config = dict(
    n_layer=9,
    d_model=128,
    n_head=8,
    n_kv_head=8,
    head_dim=32,
    d_mlp=192,
    vocab_size=551,
    activation='geglu',
    norm='rmsnorm',
    norm_place='pre',
    norm_eps=1e-05,
    positions='learned+rope',
    rope_base=10000.0,
    rope_fraction=1.0,
    qk_norm=False,
    attn_scale=0.177,
    bias='none',
    tie_embeddings=True,
    parallel_block=True,
    init='uniform',
    init_std_qkv=0.0602,
    init_std_o=0.01,
    init_std_up=0.0602,
    init_std_down=0.0116,
    optimizer='muon_variant',
    lr=0.00405,
    lr_mult_up=0.649,
    lr_mult_down=2.0,
    beta1=0.9,
    lr_head=0.00549,
    grad_clip=2.0,
    warmup_steps=200,
    schedule='cos',
    final_lr_fraction=0.1,
    batch_tokens=8192,
    seq_len=1024,
    doc_mask=True,
    z_loss=0.0001,
    train_tokens=112700000,
    steps=13758,
    dataset='wikipedia_en',
)
Each number is 500 + 25 x the weight over its row's rms, rounded and kept within 0 to 999. Layers, rows and columns count from 0. Numbers have three digits each. The size before them is the row's rms in percent of the matrix's.

# k: layer 2 attention key, 256x128, rms 0.165, rows 88-108, columns 0-127
# q: layer 2 attention query, 256x128, rms 0.16, rows 89-108, columns 0-127
# v: layer 2 attention value, 256x128, rms 0.176, rows 64-95, columns 0-127
# o: layer 2 attention output (transposed), 256x128, rms 0.156, rows 64-95, columns 0-127
k88 098:526496509509499516472487546545494507535516483459463518486486508512468476517479480517471471530501488492445519502525519462489478499518479516545509518486509452557535498487515468479529525508484467496497487521457520520509506476520481454506556540510491483484534492457532503491483529532456463553464506510494524538506533483492493526525479518533509482460491488528499493468523509480506503548500
q89 103:505501510490492520526496487473500517575492492544528540508538509546519535487476488492450511519501507547480514515500496539465486481521483476513511511492515542476514501477479492514466452490504464508537541517478504474490473515496492515476541504469515495517502498480515506476512487476506465478521509500527484524459519521488523507496520530484543528464538412458522476531486535482524520474519
k89 101:483484458556495499492524479478538524540487526539540537449426489520479516536500458504481503501475507492539511508513470544492494484504512501511467515507481492520519586510542522523541490551475489497498544466510476537501488515491519496472498507498476499492468503500492496526529522499522524482535486492477553504482485504474519544501496486500504490530494484515513498523475480543505507460498
q90 105:522512495486516495504522530493514504491448503558490552505501486516513515454538551451553501523486509557475475466508482472517484546512464493494498502511500514498481494520534502506523482520501495513511500492461511474513522529524481472470450483497447495483456447500499479516522478531499507487512513449444542477521470460493512523495505505500517476507500532506486495523507564503491483498474
k90 115:436503502472493463485505509527479518471486463479482517493542508476491505479518489482539460507554521500532525458549502520542494488503486545488499457498509532482512503486487483506497449479529466509510504495497520520443446476499487469543489534515513493486492495486557468534536528480474522534488512503473503467517505519494490468456508490472471498509520486506464485525508458497485499546479
q91 111:495498514468477461515490465529491508472504510507513464469535512474483492485500499519523521496476481450507473476456489503524546561518492516475477487486496510493472471500439450495478502493489496476564473485499466523507523529513484525484496511517484514503508498470504471493505508483525522550469538544489503565501506499504525534488478504512480528468500479493523432476460517525503478499444
k91 111:494465519487535481506556468491485526487497539494468499491506512469490476463485484491455527473503515462570505527471525439499502469481506508514532509545474482536548484533485469525489546478500486524517498473443481487530495551469505507538485495502531478497507519505515536485515492525453509498489483472496487524481491448502536482531537515527495510525533500511483472518511503520504503469501
q92 103:511540513503499512521447505509506493487484491482536486497493513507507537472489542505531480498524525527508540479525494486491484492459508458481506468488478480534504456530479497477498476479520487508467532476493473470459522503456523554504503494475484499479510507520459501492552471520489492496538508549478444481509479481488489528521530501486526453517528534534524501510467484424466502505452
k92 106:495577460543545499487486501491479495493526471482480486529478449529483507535534531478529490471507519488459478507536495540480499475525510483501497454501457483473518527509528530532508495517441516535523464471495510477562492474494511529505526518503508494486510502505473506497442480440447500512518457535487504466503486491501540502478474503519501504512505506498477465504482510497501499510521
q93 109:488466482525535532502525484521464521485509458468447467502458486482490496498500515499513446486523505490533484495485481560493483510504481473497449484514511443506505495515493490521494472519478433499495491449472484473523516474465524476476534525559485487500465480496498500535494533497502540519511500535500486490460494517504501462458517508485502535526506502548510513493533503511441525483501
k93 114:560459519487473500466483522516469511487493469530498543509528489551464485476536505464510488497492484508488523493505470494480501455483545501445492498497501492500491517470484488518495495512558520499512505459455512480516506501526498522450475495446496542470484479502486521475465479496516483455474505486508504543514487502556510530482520509469556469462478508479527476529506480498515467463512
q94 112:490485498470476508500520486495526493483482489480454488481507481494459485476481461465463469532497565522484457530515531509521494448474514462556520486528502490486478488522569495512498510501509485541512525558478508490508493486466495483512515509477510488488504517505474485490501491496483517461522504481488487525488524465549555488499516486435540494439475548514494489509488492498479535490507
k94 112:497521515553488561495516488488498540493501472524566517523521490491518502488521501508502423499515520500527467482493478479486528519494463483477512534505515517497525538490547466504425436504517522492470533474509479516475498525489469469452506501514500495506477513504439467513505499482505483522490490539485467465503476489518470525512490512511506511516483491519492485485552460492466515502488
q95 107:523516487520451472467488494497513495532517542499524478496469495486464534515482527554504469428494511475562523521495513513533497524480497519490536501497487477523492507502501451542536476516455511499474542465468476489496512535489506473523517507489499509504480505495513492496528497480532512518506473470493462544451446536505469490437509485497487540467503477469509487500516509509515486539511
k95 100:488455472540481495484533465463513479486458514487506543468514509548507536514488519486493519487533492506482451516503455496524517456492479527512505502512467507529472531489496490495474524488536492479516522522502491481523512480471509555454544493487519531470491511493523476505464478516483499515509501490482500547563482482533464489481521527455542516483492481469547462513463479482487540515501
v64 116:479492530477505541512482434492461486517495486491493493485484547503538510478512528508514490514502453503503495515517520479504493539534540502476525485524494565432501498497500543455459482512509456470470508450519499533479536482501457486554497465515497528511494504497491471527534488509501503520474539485493480474493538464480531497503499496511499453489508491488532519453479527521507522473483
o64 120:485485478522505495495530512519518504485481491496520490477503472524466504497494515542495505510526554485525509504483492513506436536507522485477502507501453464525484521526510497473522471433491498503484506493501506477509520532476502550429484493478513483476467543534494469507483501475493451544559523543533476527535477512535504499478485498518503488511500473518437506528468528507473473492460
v65 115:531468539456501515527471510512476467471465496509527510494512520516487489492456504467515506463487485517509517467477513521484492503535542460482506541535490494503605475480426474514514490490475549480507482500489493506465492506520506511485494553514504426455509478517501514517522494481509480503489520504467495497508483488500517502496531500481508507489487572503514508516487520509469480502522
o65 109:540516504499467570438516565503516497493513503462517532507486522468518527514524451504503510508525526484513533516521513479487504468455525528521504481498455497490482518534537509500520499541507497495505512541526501518512526506487455440478482532497523508485510544506519541470517475487464509495496487544503510456506519479490476495515469484556510503498536486512498483492502489500510490563526
v66 115:522492495508480515500488529498507506495444490539509506490524533483490515496493482495524489488489531510497536512505492531459477460488493509485487477489473517466480542513480486489438466507454518476488501521514519519515497502537486521447511459498489497539461535529487483472495430539508522457516485506451505480483487547513506501492498517436503510410520523476514487475496500492494500490543
o66 115:529515519486480507508440512484456514525549446480484498517483501466566503527464526466546471529532470475477518507465529471506512480485505497488538474495496501520482488514542490501504540497471529491491492482470517521519489486528485534515448518505476469491512507465490507509487512501534483499495498507535527542558491498497496522462475494526529474507468521522466510521466498461506501543546
v67 112:461490470482463499518514528489517529491507531491511499511499511474509499490527491476551499507474480506515455471482500536488510496490468520446486502475491491474445495485510515498520515480508476518503507469498448510564576411472548538521469500509466511510529486503508482524458509462481499471470530491453498494479519465485490514498467501488506523539484495534506504513494506470504508487475
o67 110:498512505473520506525516449480520501455484496529436492529463466524496485521511485480494494450465530472531488483493510548516508494510480509506521504490527495489536506518514487487506519530490524510472488509529431500460460574498483482483494503541493490509496511504513494464492456499573492512511488504524492516494499494561526467464504516504471470465467487476502495465500515498541466469494
v68 110:491484471514518549516519503513518482498465522482524530491472500532535504466510499514526516501505515504487499480490520532491487504462501518490492475435511480517525447483489491470498507492480463505450519484521496543492511477491490518460555462545490501476496483456505520514496518497470490554557500493497499465527493542453481464480501483432510506505486512509552508466509473508446502509463
o68 107:484507492486501517458524515512493507486458521491519436550468511497527477474525461451470477553487531467476497499510512511502516498487496479532524520515521482499513525545530543523503494497471489492511485475451541445457508522550494545493500511501532535506491503523466484475480524507498502476491483526492463474531532484476523513488482537458503517470497469490434481489488482475509501479503
v69 113:499487509489507507467467485496497566490508536514506498420476517468519493512477543485459492472488535470511552556500517544529485493469526500507499497505481495487431438517544535517508489548533496480463480518512498501502479521497472481493492513518500512525561496511503541502469512499498485497511478533527498481456490519499492529536499495488484480495468516463482483495461481502515474503508
o69 110:473495525540487512563499491485482467467496517491505517525526513540509511480492493503521513501508470466510516532514504490525536531512457487481534536524514511480464515566455536498568476463509490487487540472507476526500490518520493493502482512451503474453512461477549531505510484516518523460458543480504504523490492503483515487470501487486480509479533497555465480480486525535489500478510
v70 110:513450485490524478495506445497542550497483483518483506481486501451523526479512514509440479507507469463483485499471506517565506540547564489510488506519505500535515494492509518500524523491512502457466485520495528502488499518479512502500476489474497458530478458502526498536435498550494514504518500490514515499471529494478507484545486522543503508509509524534522485452483534488468515474473
o70 118:514492500520484513485497501518463494510483522509544549493503504526466503535476502515516486471496508520471505456507490477532507460512469506508476551529500487505518469527495491483533433498502483509468516446528463490521493474507514521509489499507482542490486514503484504528484462495488468475482519505579464515542490489475481529522500450504458486496509504475485499492496473574548452532511
v71 120:487516479514493540503524476466501478513462505474515471477516554482510518456525495513499525527482502510521502506486509520517475503519496487501474528511502510433543495526505531459531488525511472503461520545543507523525519477494522491509501500499509488489479478478513527503498506524471506530477531550482473543485532523575447457488498536470485519466534528538481510506460481476469469491481
o71 118:515454486493544546471471479530547495493493483450538506494514455518511471498482470491485461495520515493518504518532514469482509526467519521479530485474467496476509501500521551493514500545518455477493495444516511453517497517539479517518482544474481492509506527512473505526492521510541515488538540491530500523499488468509541533443489540489453474520520471494501539489484496512496521493489
v72 121:450470520532469504490491481532486461493517557520500517512473481472448461531496562512483518487507481518500490518515496475500549568519464543501496481470515483500443525486504497466530525514473504538499485477535477525493508475518496530489509502506493508509521492491547458526511500506458500511507528497498509492505506485513475468513539495469521507468484486482477515538559491454475536509474
o72 118:465490476450563473525546514513456496531456483504488497496515481509504510479497484465529498503442551475512508514512530500481512532494474533461503512531527513493524451485517507527473531503507488495493526484516491482504472494516515494506513524517489514452468506533489501467498497511514500544513461519425510493523508482476523499473525481509481515523446450488502447509554528501493499495477
v73 114:515490535452489495502501534524519535504511465539509514475449469502502507503511468514520529503504512462504509512483449462493477518488538500475529482517556501523506460493462469464534495535508542479496552512535499479516542528517486453510527500460424524521487509505510500503494463506501495472515496517464498532459488521492477504540457471477508518518510468501523516494461501484510500519527
o73 112:501559513568511542541486466501488516522478475487512508478510529531497511487520480507513452489511516490470529513518522513526497529505478468487467515478504468505509509526539461563518495484491484530472489496509484498471469490446511518509474510520495471551466507458591475523543495529500470516479515508525477476504517485482488496513512519528548512478511492519506517489518503470500516497536
v74 119:530536494499488475480468533511480556487524517530482487524527468493565526506516497451480476496519460464517488513488474539458470527504491475481528463511492539517482424509514521502510500527531508521535512490457469474470505521517528513493523490505489496487492518518498473509492485495490532553486496532510516513522480517505500454449500525511477506481453497499499523519540436473520508500505
o74 124:485466487510502527473501492506493467545483488546465510490515522507471500507457479533529494450453481517477509485481542510502543518528512498521497497445532540459482517476462510464492514486473505496485497506502513506460511495471474495490525519464501503565516511458500482493526542458571529512445494494508521504467519524507492510511506499502510490507520508534488474486470552538462516507524
v75 109:531506453515493512531501526496507508514520554478517535510532518502505486525538479501532479476511492538529526492437547494493521509488529503518519491493502507483448448461454479492451490506537478507550495513522504529525526542522505510506499553507498479525510495531515490548499470516488521496506471500470489480483537451489558482502455492512533470503500499502514483527543476506526517498484
o75 110:518506504490496493487516474515469488490493473539485527482458483458457497538518521507542516500513491480510521502555513519551499508488540497520520469536507526476540539490473529501506552509466525501489499494470515474501471461482469498529513484514515475463542553494487491529512483491496509550521541489494477517470488528504500448492529476527455518461507476529488533485489553477540479511497
v76 129:533495494495542522495504482486471499493551477486466501496498556450529474490450457486502506488520489496491495462512516466466474477495494469520497509533543483544496520466449493501453523521454479507470506525517469467484490484490516492525495525512505477533536489500489515499479514510457505504527509492508503513477524508533554479497485538521504574507508489501505464461446525549487502491489
o76 130:499481527474495551486487501517506493479522547482510495496446495492480517524509478468493536531442481525529516499542480496513474510452507474487489542521486510469550494496512482474503421488493571512463505498490516545497501477488515512490501478483512483484494487485529490560488537515519437459527476501514500470481501530489498513522500478505505459478501504485536559511510517490500512510511
v77 130:525493518528463548459479542483485480446484522488513506457531480517483536503489455509513474524567502519540500517501504486515477533500502529551516480518515529501475475486486541492520450509485498445462489484490497510489495506472508496495456489535507496513501477488471478475517507505499493490518483549508550535518497478473471507496503522480504451471485462464461496517494513547494479515545
o77 126:482463487482509532533510504506476482561519509489526452502484524514502535503493547499485462494537458471496485523456508482494503478438531537444495471512470484492512547470490508479526514450548454529493491495513493555514495477524482509505506495470512487523513482511515490512508497449501533514486535513441529485513495480508496478524479500493514498485491504501446542496512491475476484492454
v78 128:520539495555512523468480533475462501511510472495449518509492504485471539502446470484495480521482512522476515513485479497508496478517505494541503494498498504428483462495499495483489477528499463466455485523505505509481475479467462511550481522486500529557525523483491503485484521528506480451533459464507473526513504572510525500487564491482493495503496523525510501486521533497494477498469
o78 118:495497493448456475536456494521492510505534512478524463493461483448527483513473519496504519532506496472482490514517539474476531526523496506475516524481508483544521532500486507503492470464514475475538506490495512553520522497497550541499530528482530498516522505501484499549496509484499472459554540521506508466450485460487524447507470487471489524522474484481519515513473533479459524512495
v79 112:483538521528502556481493501489489526495470500461533482485536476518525511505516505504489488500476528489496513499506473513489501515525527464525499509530538460483466494466488557534525497503491477507524479525503538442501461475578499432512530488500556507473501469502548498502528494510506460491485541504533498481468520462510490502551501492506521495471519467469502490493516528457494495493503
o79 111:511474447502498475464505523545533507501502494447505500468542511524466514514477504521503523495551475512516479554531490548529479540476472515465487527534490495475507497523476456529496511521542494533500522473482506527517459495509475495512479465479469541486504504451467500441522503522505514513469489495513519472512509526467534502481517519471513543532511514527508543509493465526479500479517
v80 118:451494495528531492517544530514521533537495471442508483517503523523491524467525524523519470493481503511474513501513497528486462534495467485525496488444540492472495508505507497479431545494537504507480514501478485563479491492479485496515506524454493529499485519555490505515468491477474529521481520517516499504483505437524477516502472517520526537494437528501467542489517500488489511517510
o80 115:494486514506517508509478520503515486484505508565476531530473473504473483522521478517506481529481486460525452495489531512486513531523551485517473490519475497498499449519471472471491525532502523477492467502550488479535483544531528517533447500543527525507536530511497468472520562506481530471530498480508464534496503513497532486494507470497500478482499487501467456517485499502531493432513
v81 114:470516472475525490493522469492488510523481497470491510506517503511485505522516471519489528505495501544512549522491477553512518498483539553558474504523539530471537463513504432527496538502475475521494499475470467500489462479433466495460530510525493500500514507548493482503461515532457442516500495490494492502499514451501495470533490488496524524470507485475493461503495482498531481517501
o81 112:480518474457552520482502507519506509550530503522545497488513493519527479466483503462531506525535487470511488486562543476533501458474489453511499514484460501534523493486477505483467502563489497482524504517480539482471490516505530473554491500458522506445557501491522499495517509523482513482519493538481477523509496510529496489518510472505458482489519509508496515521487525547497515450478
v82 112:496479490504477485523541463506533536508528489470504478522489490494504501514489491507512496486508519494515498514449531501497527470460508508512536497451445484527483504491456492513462550526482489506541469479498451507503538500532519533473445512465491522525513553549471522506495512520508491515513495529514511519489462466531510547484528521487473479489502436528508521479535518474490552505482
o82 110:508540520471494532509486491479449506488467518505473502502508507506475489493547516486515520490465456548527466488498518514498533516486486486502492487493512549527543514459511519460489521465511493515487474500477522494464476539490501513500474516559487438508500462498497452488494501478493502543538473472518431525497486488474535452492531486492477487515523541513503489512510532464537456503512
v83 108:479500521487522512468485507510473457479492495497523503469476551488540511524499487502523436510497482487511489521484531486439520487493479453483474544491530502503488520513505511490467524479545524453464499501478509480467521520491452521533497501491507489466467530507529531493455540532475474498520506514506549509452496528518541492479499506538491461481507468499450531477491501479518482542532
o83 112:510491510553479495498507505540531520548489493509500495505514470530550488524506549515469489492504481479513531509484493503459514512483485488506506499477513543455507503497507485453522507488512536493477532500492501564532515486512514566470501485512586561494516460535511486499506509479512496489528508504556474501467516519491485495475495468491505533475499479534536479513470540471497459503491
v84 110:494469488520482479471529521545523487484497488491486499516487505539542468505537490492547528495551457531472497486525515493491525541511511523582464528511496497469499512486490503538545443522516498486507543501515493534499519539557501486543530493512513502471476482479491485536534491499508502530462503462482503504503498513522516518471527509503504478508531558522489515534480520488530473506533
o84 109:512477468490507509524486486493501477492445454506503485487515504485497524536521519477454511510535533499539512523534479471520486572486533519453479466483517465514503482522507506570490507515498487486477482532544502486511511467524511513510526519515521494482484536520501515509495486455501512522475491491482499484490552506564497476487462491493484476539522509550525477440507458487493513482462
v85 124:476493469503521505508496478509558486446487483474476513505505493532462509473462477488541473537499501512472466539542495509503493494488491491491509519492483523506491482432514504503483487533508501481528531450462517451501472517503485505513549527461499462540509475529518475494472520545505505525491494515491525501518515445481510532490539526481482499504484483522566512486486478478544546468501
o85 118:509463514533493504456476494524438580518519529538454501486475519452548498481519505501460504470496521547510493537493519536507493511473484468508464503504554504502502489509510511499481478478488489494456465499490485499516509509469488522475460478485524539478506471495483480498534449485494516484507453515496498534513497500498518482523520432469477472501498514506443503528470503490484510493514
v86 120:523537512528519521511480502506481470512476478476480513490461442490521470515548547473502502497514481515512495510493524509517464513498537496517531479520469508535499516520508571469514513508512546471537507486487542512507495532498458462533488538526466516516520459490498498529477523494516488494521452510490530474545511454502549508467509486506489449458522539500484452489493525491505488506522
o86 117:516473544543527485474467536518485494488532510489527459511483494516504485517497523515511505484523544515525517500492486497521481531526534528437501527535491520467449547499440467511506504494501470527503466496481502488494539468535478479479531486506510465451490511495538497485515466491496507472471566487521471506466524487511471474520507480515476533541503534477484464496524515500483465515474
v87 114:476516494452481541496522555528523525479457452486508487461487510482476518473530478527475452513504527528505467520493522459476522469484514511460482470549509478530508474543497465558521500530510483508514509516505495491491489551489501509515528498473495494540494517516484457496502477455499513510475488484496462489501481516467471477484473496516521523437511437524513479515509495525502493481526
o87 121:548491498489493529584484466506476561533484481516503514525523485505488509520514488519523495515517450491486471520507510554497502521496531472530483538512485532495485500504509556490463517476489506514528484528471511516503502510460463474503489476537473500527518505483515524545518487499565511477494501532511472476501533536510451513524538544488537503533499509487484503486507455497502532516469
v88 111:525495493501485488507504505500544533497485481481491532487501488475475483451493507447527508526500535504482516567499452473467524519473477494531511513522487450497507511445467521482486483514517476468478484489521500501494542498566507503545437460488509502479510479552517479507529462511512477544500500494505505504471514495470477533503542458492462453493473495524476501492516478513474494523512
o88 121:493539451502474500508498492516440518472501542487510545507514486518462521509534461533477496499483515489528511536497515495517517576493463516487484430491512509511469513471466466509508520444485486510466513496507494518492498461474486521526485542510551468529463467454499485504476472469518512490525482512478495493534500497491473478458474514452517506518532520480481503490506477477496483475479
v89 103:545474512463448490472505450534501488471523497471527505469532534506519509469500424507439482533471476512550518520485499491496537500511486523490508507518502492476493487498524494480498507508495455510473509503461527511518501535477489495517536544518507495493462472468481466502524520500497554483526544520497483460491497521528510507523494489493508475458533494515536460489524535524494537536514
o89 110:523527495517505490485543474464504469522465487529534526506491517512502501528482546472502457476531452507494495477510503500462531500475456512519530502511500510467487509520487540507526478468455493500463526479504521497509542491531487479443502499468479515457496553478505517526529455531545476502538494495493480487463457487463518481493505483500505472513478522478500517526520446483498533455461
v90 113:474494460483510490466554521565544456530493504502483544458478491470497492524480470491470504492494515517475468505506513482510472512501490497479473516514491535483506498448513485483475494504519487481437528499501520491508491526525508446509466529504502503493484476517497465457558535505513528499440417516497513511502484524476513489534480543489485516484494492534494490479496510455488488510495
o90 106:520496509512495485495490470532444524460509535466494488503507493535511508496528455544473486495538464475517527485547539493526494508500511510509457485533551460473530489516485480523493514471524483457480468499466474463540492482533488541513494504476532478511515461472498513517507455494497445512490539463468489501500476478494503540521493477503523491484484511509505487466504459530450507529466
v91 108:513523483499501520463441538512503524493500453481483512464528522449510508469538516490497482512481492526511533453494501475507520487509541466529516500430509499498504477449484509475516481505482538492493524473483551532516519487449491507507505513475481484528494512503539479455533517497527515500511473475506496504455520526492493528513507575546516520481514482487492503523472529492509522551508
o91 112:499504500538462534517479501495501503514510447462493492502505488481468491565510516505488437493522484488469488505500506509497493513450487522522449530553500512448517482485457518568450485470541516486519513512478501517516480515551515501480476491527538516480501486530504538521491479498530469515500518515550506474506475483500486466525513502477456479464516494516491523497533545463500495497517
v92 127:459500499533495477486544495462490484473503477473511482497525512514490468444476458495401502450526497470489541499510476478491532483472538500500478505483497464537521506487499551506499512496495509494521533477465455538499501563502527504454526507496470486513529480499506519489469475477539518499471520480476445497498457506467468505490489480496517483497515509516501483496500474473514495518479
o92 119:504521464483505526511519497511475513498463532514455496537467490483542507482491508513540476511500497513480525521482470519525546491525492483513471507499488487507458501518523499506508563472500502461531484537518521480505468491579523501534459496498493498477511486516478503554523456500475539491501493538559522479524521508493493514552535502495510481510503531472517530463534460543498539513503
v93 115:532512449456530468486567499481471546464483536516516479474486500492512462474500515511507488490452514509522499489485524511491483460477509496527533522521532508510499491525447502507462515506505513472481524443496505543489478500494529496489488488454470464496467524457515512492493544501522514505517522472474495538560505559511512501455518493478531501499493491518541507450522493479500500490481
o93 120:538483506501442498486487494509447445461524478482498497533512500492536512482435484480501495503534507463471480446521508502516500556527500510492502479494522491435543505496524518509543523500501497500519490533433529539480536478498496483479487514519503519518522513539488492512515501514508480474531460512481462495503516471504524510560490550523508512487515519467483520507522526506522479505476
v94 110:488451485506475490492492517559513518544490527539501481542501473543486487469501462522515513466501467531507487466508534470473514499450504493495561532495498509486508481490522475518540520503511488521494510514496512497436496484509495480496517503481447501517486511494491473502516505491471523496499528493521439513496504507514543447471465485493431488452514473513478518551502541502479490514470
o94 110:519462506433563508546492501485520468456482485527514476465492519478449490492489519463494496483518510518478500517515536533489533537488511494496434462507496485531503499483533540517494476544501475528500516489460488468518521523458505523462541515513532505533525506506510511500521504487501495546520483513502488491442526513490487503469532518523556505499495495503497457494499491510498505518557
v95 103:523450460511509539520528519507463529525505528499503551493518573517510511504501470497526512517541472505545472528500487492507479483484460565489491478477513451503504521517490487526481529484479510529480475517502493519523532499516549529523538480520484483519539497536467508484479485469518534511527529477463485519493476524501556493498502503527506489494563508499499443475482507506510489504505
o95 100:516537484491519531504490499508480489479490475527444456515442463482481503496507497460498504514474461505483498464502491477493537531492505448506537467533484504488530534488516524506486467515500530505530526515504490499499471455499474496521508493502491439467497503502505467535477491524504505476490477491542519440513502551550517516475473508526509482512458530490499487484417493520530495510476
q96 101:493509508493505510516509546487472470490496506471555487464513465575506458516541534504499491504492422524500524488523537497497516490520512492500478506496514484485482518449463501506462463458478525508561513487482521488480531482514479546500497524476491506471485508482488515519473477491509519446473517536549548466484505509539487515488510507487467473487490473485487528537472495495479492475495
k96 089:515508484489503529448503498503528513504533510491497472515479472457506524518532489518450526531522487487504524474481528471474480501506453519519494482554496460529501524504515518469495545519463517478511525508498463504505503465514499537524513508514526565475471473450518494524545525508492477516466516496498537500438527552475487493476493511539496494518475489457489541512503470531521476489467
q97 085:567482501535525482492484499533449473495509506548503491482537493527559471521497488516497473521484473492540488525489518498479521501499532510514479528508498504474497523470511463486484489490489556485576532513508533484506538486529468545511522503474458511519522471485507475530519506499494545476495487509492504492525482493533495530542465525512483490516466512501467533536538484518544504473530
k97 100:479528497516529494470501542491516464497477454479491462527451511479496530513506487496502490521505465488469494432503523501497461487514485531499467486465460489507517553500495540510491492532499505486493497513496488463510544472489496514490491533479493483454485480523443526513513499517498490513470443510496557470507543528478483471500536503514492524506534482481518556465492492442539499510486
q98 089:533509485553498492514494520520471472485535509533525501481572488479513478539504498499525514506493443504521529459496508495536501512518516532516542502530516485480504514508480492491498523513474514502542541515499532487489522515555478523528486557471443440524543505513509520536519471501522514470499518544488503482472494490546485501546481521498504502502473496519477483501537463512516474537513
k98 084:482521494505518506508466502496526458509438518468528493527456526485537530482495524459513511475532460503467507494518508498489463523485511513535520469445463511488499505496522534496547508519538490522508498517480510458499510484475473540493474562486471465484496482569458489520514502507514489464556508537481501474509526493507492486486521497533484506524503469495483511461482455470499505515459
q99 101:497481490534493506494472483506532538487521491520496518482496522419489505476493474499482487526486537480505437529498471514493477470496486498513515497493494459490524474520555494476547519531498456473448531488516488460508501481488478493503503447531496483502546530512492507529500509530479483550523498463450488531535502520457537519504511475505501497552523502553490486491495511517523518499460
k99 086:524532512510481472579500486489512486506498553521471549492557457528463497497524539492503496531494523506511479533518477519476544533517480476477492492478515494504472471513504508509513411476530508540520509470498518529490515514446485445483509460513472487489516524500522489481469523476520526511502480507510467517534514495523512505524526502470518502516500485559497493475502517490495519473512
q100 105:496518493478487492472505506512508506517452473476508525485462476556494508496510495473512516486515475508511509516489497481503518467522549475467527500490466494515443517494482473530425477468558535502539487470511508476508489496498484508461504512442552561492468501468482490463509518485500513453479513533504525516527498511477483498486508539510502495513553519447480485523509538518516518502527
k100 094:465503491477504496455479468474502502509506454536492481513467512444464530525489451485492512496502509465476499495480485497494506479489526563475485488512485515531511523464507521478544505522497517504547482538501462525534488474509483530498493508494529510502482484491462501476522491530478460486527483514496540515472563513465475455510506514498457499471549549496507498501517575498518498528500
q101 088:526492539487465522510505533489442431501557461494510502497505486551531505528487496510488497524533458520498518519514526447504499484537508510510482520463542487474454517495493510548481491493484552519558490479513550480501504514506543496494525501462505532499485498486488499461520512494524515482479524534521500479508514468526485477480517512518509477537532527457509497526518486532484518479535
k101 093:495522499477484532463493508481461481455481478521507502478472510468525507506457475476504466499499488512471527489510524483517460510514547503516535444457458506472537541492486492499498555522517447503511514520497527439520505491491445522544452519470486515508487500509487504542546442528451477481512476458476529499485478517526497507467491500516496521502496515517503492513505520482498491492474
q102 087:476452513479477516474490431512511502502490456504529508494509516447509529505512507496511525519512540474530486508496466517453505502481472502513494535530534527516496478502526513418555522526490479519478515519495427502523482507493495467506490492554481484488504502510532460526499480525481495541514517498448516539529511511488482488525511520499507534498500480543502498490531487502481451524474
k102 090:483476490556516453560487513520522499508505517451467538502502470535482503502490536509492529506525458495514477512524458508513478490510488503519578522536546470505452466536490489504517485479508471509476535466524467503496480530506520512458529476512494491488516521505540520522501528499503517519511543454504476464515468500447522500528476512477515482524492482528504518516492497540518483503528
q103 092:434493502484523522493496501532520493485499462464545517476524493511504516457548489493533540473475450483501497519497487523485483502574499463460486492498499527496543538479486491475497484454537509497508489529536514512512525509486481471486503525527461454471480502469516475527456462533501461484481481540499496524482483482546503526502547495503524526507520501492505527482485509492544527479503
k103 086:484530527463534506467555523537507492486502452537504448536535468548488515527521495520542485535503487484507519472517497497498503522498448494466521485471490491515477521474492532471482467496481506468491492508490523530448454464478500515474543508517510541462477508547494496465488500492520500512565506528505490492466509470495527517473526498494511472518522492485521551482500496513487469465495
q104 092:483507517479479502462502491521508492475468489512522523517527484537535518514502522515517492561510530485507548537506495509510545542474466456470473526524502525489463530501450504484450524466509506467506508531500525505529536496476515486463508490499512484463449488522523453490502468498515538515491497512500483487555513455509477491480498510486513501469465513498525509525500504484458506429457
k104 080:462488478504494498520469503533522470449557516513520557507436445513508534443526497484473511486463496474473517481477503509492454512472533488502499500469499505511484496510484498450488506515527473471504516473462499467479471510525512504479467524488511475528499536510519480488537487506473512521517464514560481505553470548526481522488468536490494529503499509485491510482482491509504498455518
q105 100:502492524517471518510473501508519503497516528485473496497492513447454472492497500493515496544503534484480482528512493488437499527477489502507482527474525503541519469483523542495545494532486472557531528489518484475500481452469551489489503482571537520486489510515476518494503509506539509520482500453454471545520518491502536490444494502537504522507525547527509521511496511522530493464510
k105 100:530521520531478525526465490497490530496515531527551548503491489535497495509466507540492496492458500474561486506483463488537519486503542476507544496509501539516492495502496438489493494505497460498510476475506514506524477526529450484524485465498494524512507533497552485523482491515532569498450486486530505504509484512479515499503470508490513512517452467473446481477482492550509483469508
q106 084:528483523509465523516514496492500447478524502497523494521537481543500507485481518495524486507489447526495526473487547487510504505545522471493526514489497483465450537528474482503501520465512511503508491483505506507465522524534507558514498538504510491530489503481514436452505486461539519489462559518512502536505504523535486485499525483504503507434518460462512494525507453513464533515505
k106 085:519515523494484505505487482478538536506430510494520514534474498515469576499501518460497478495503502554481526449517473503485493480490482521478511487514497498462520512513484523453482527482490487498480493485486544463477511506520544498498484513494457501524510488556452489504469481518473450518546502481433523473494512504498466516508529470544498514499508508538514509495491487460491541476486
q107 087:528501508479500524518515493481483535515535468498520476483494535495527497503477418511491504473459524523510498499510503557491480505504523514504532518500513498476535521471506530476526449520517481524500535475501444542484518555498484496501516503519457470504478538476502507540499499531488450466509548549488502503496471516521532525523537495465440515523474493502485483492525467482520507514480
k107 084:486495480478548506483499522498518521474498514544445463489518489521528513512513530498520491491509496514521472472506470495541526542497532490511525463475534500529486512476455539495496460485486529487511532510493476483474490470504498505508574515498484486481489477507516498454507512442558524507523552551519483491496497484462491479528485492476461489497498462550523484478520522465474469535489
q108 096:462506468494482549532489528499508488512515469492536518529515519430509500486551478508488492500467511497470519490512474514526510500454524542472509456480515483512551485510519516508558511534457487483491517558478504489444500480477503468494487507483487448513502529513522526475485484507492447480536513516483462535477469513528498462518480519476485466504505500541509534500526528483507507500517
k108 101:541489484458464504520538497484513526527555520488502487509535517475511482498525500525520506511491528489504540513472544550467503537462470511523486540488489514502445530501525502505486457477445567488500488485472492506501504498513531470471544489510488492454488476473516496518521474510522537513492530535492473479478514499489573517510483482485475516486452487542486489491481496479498471505482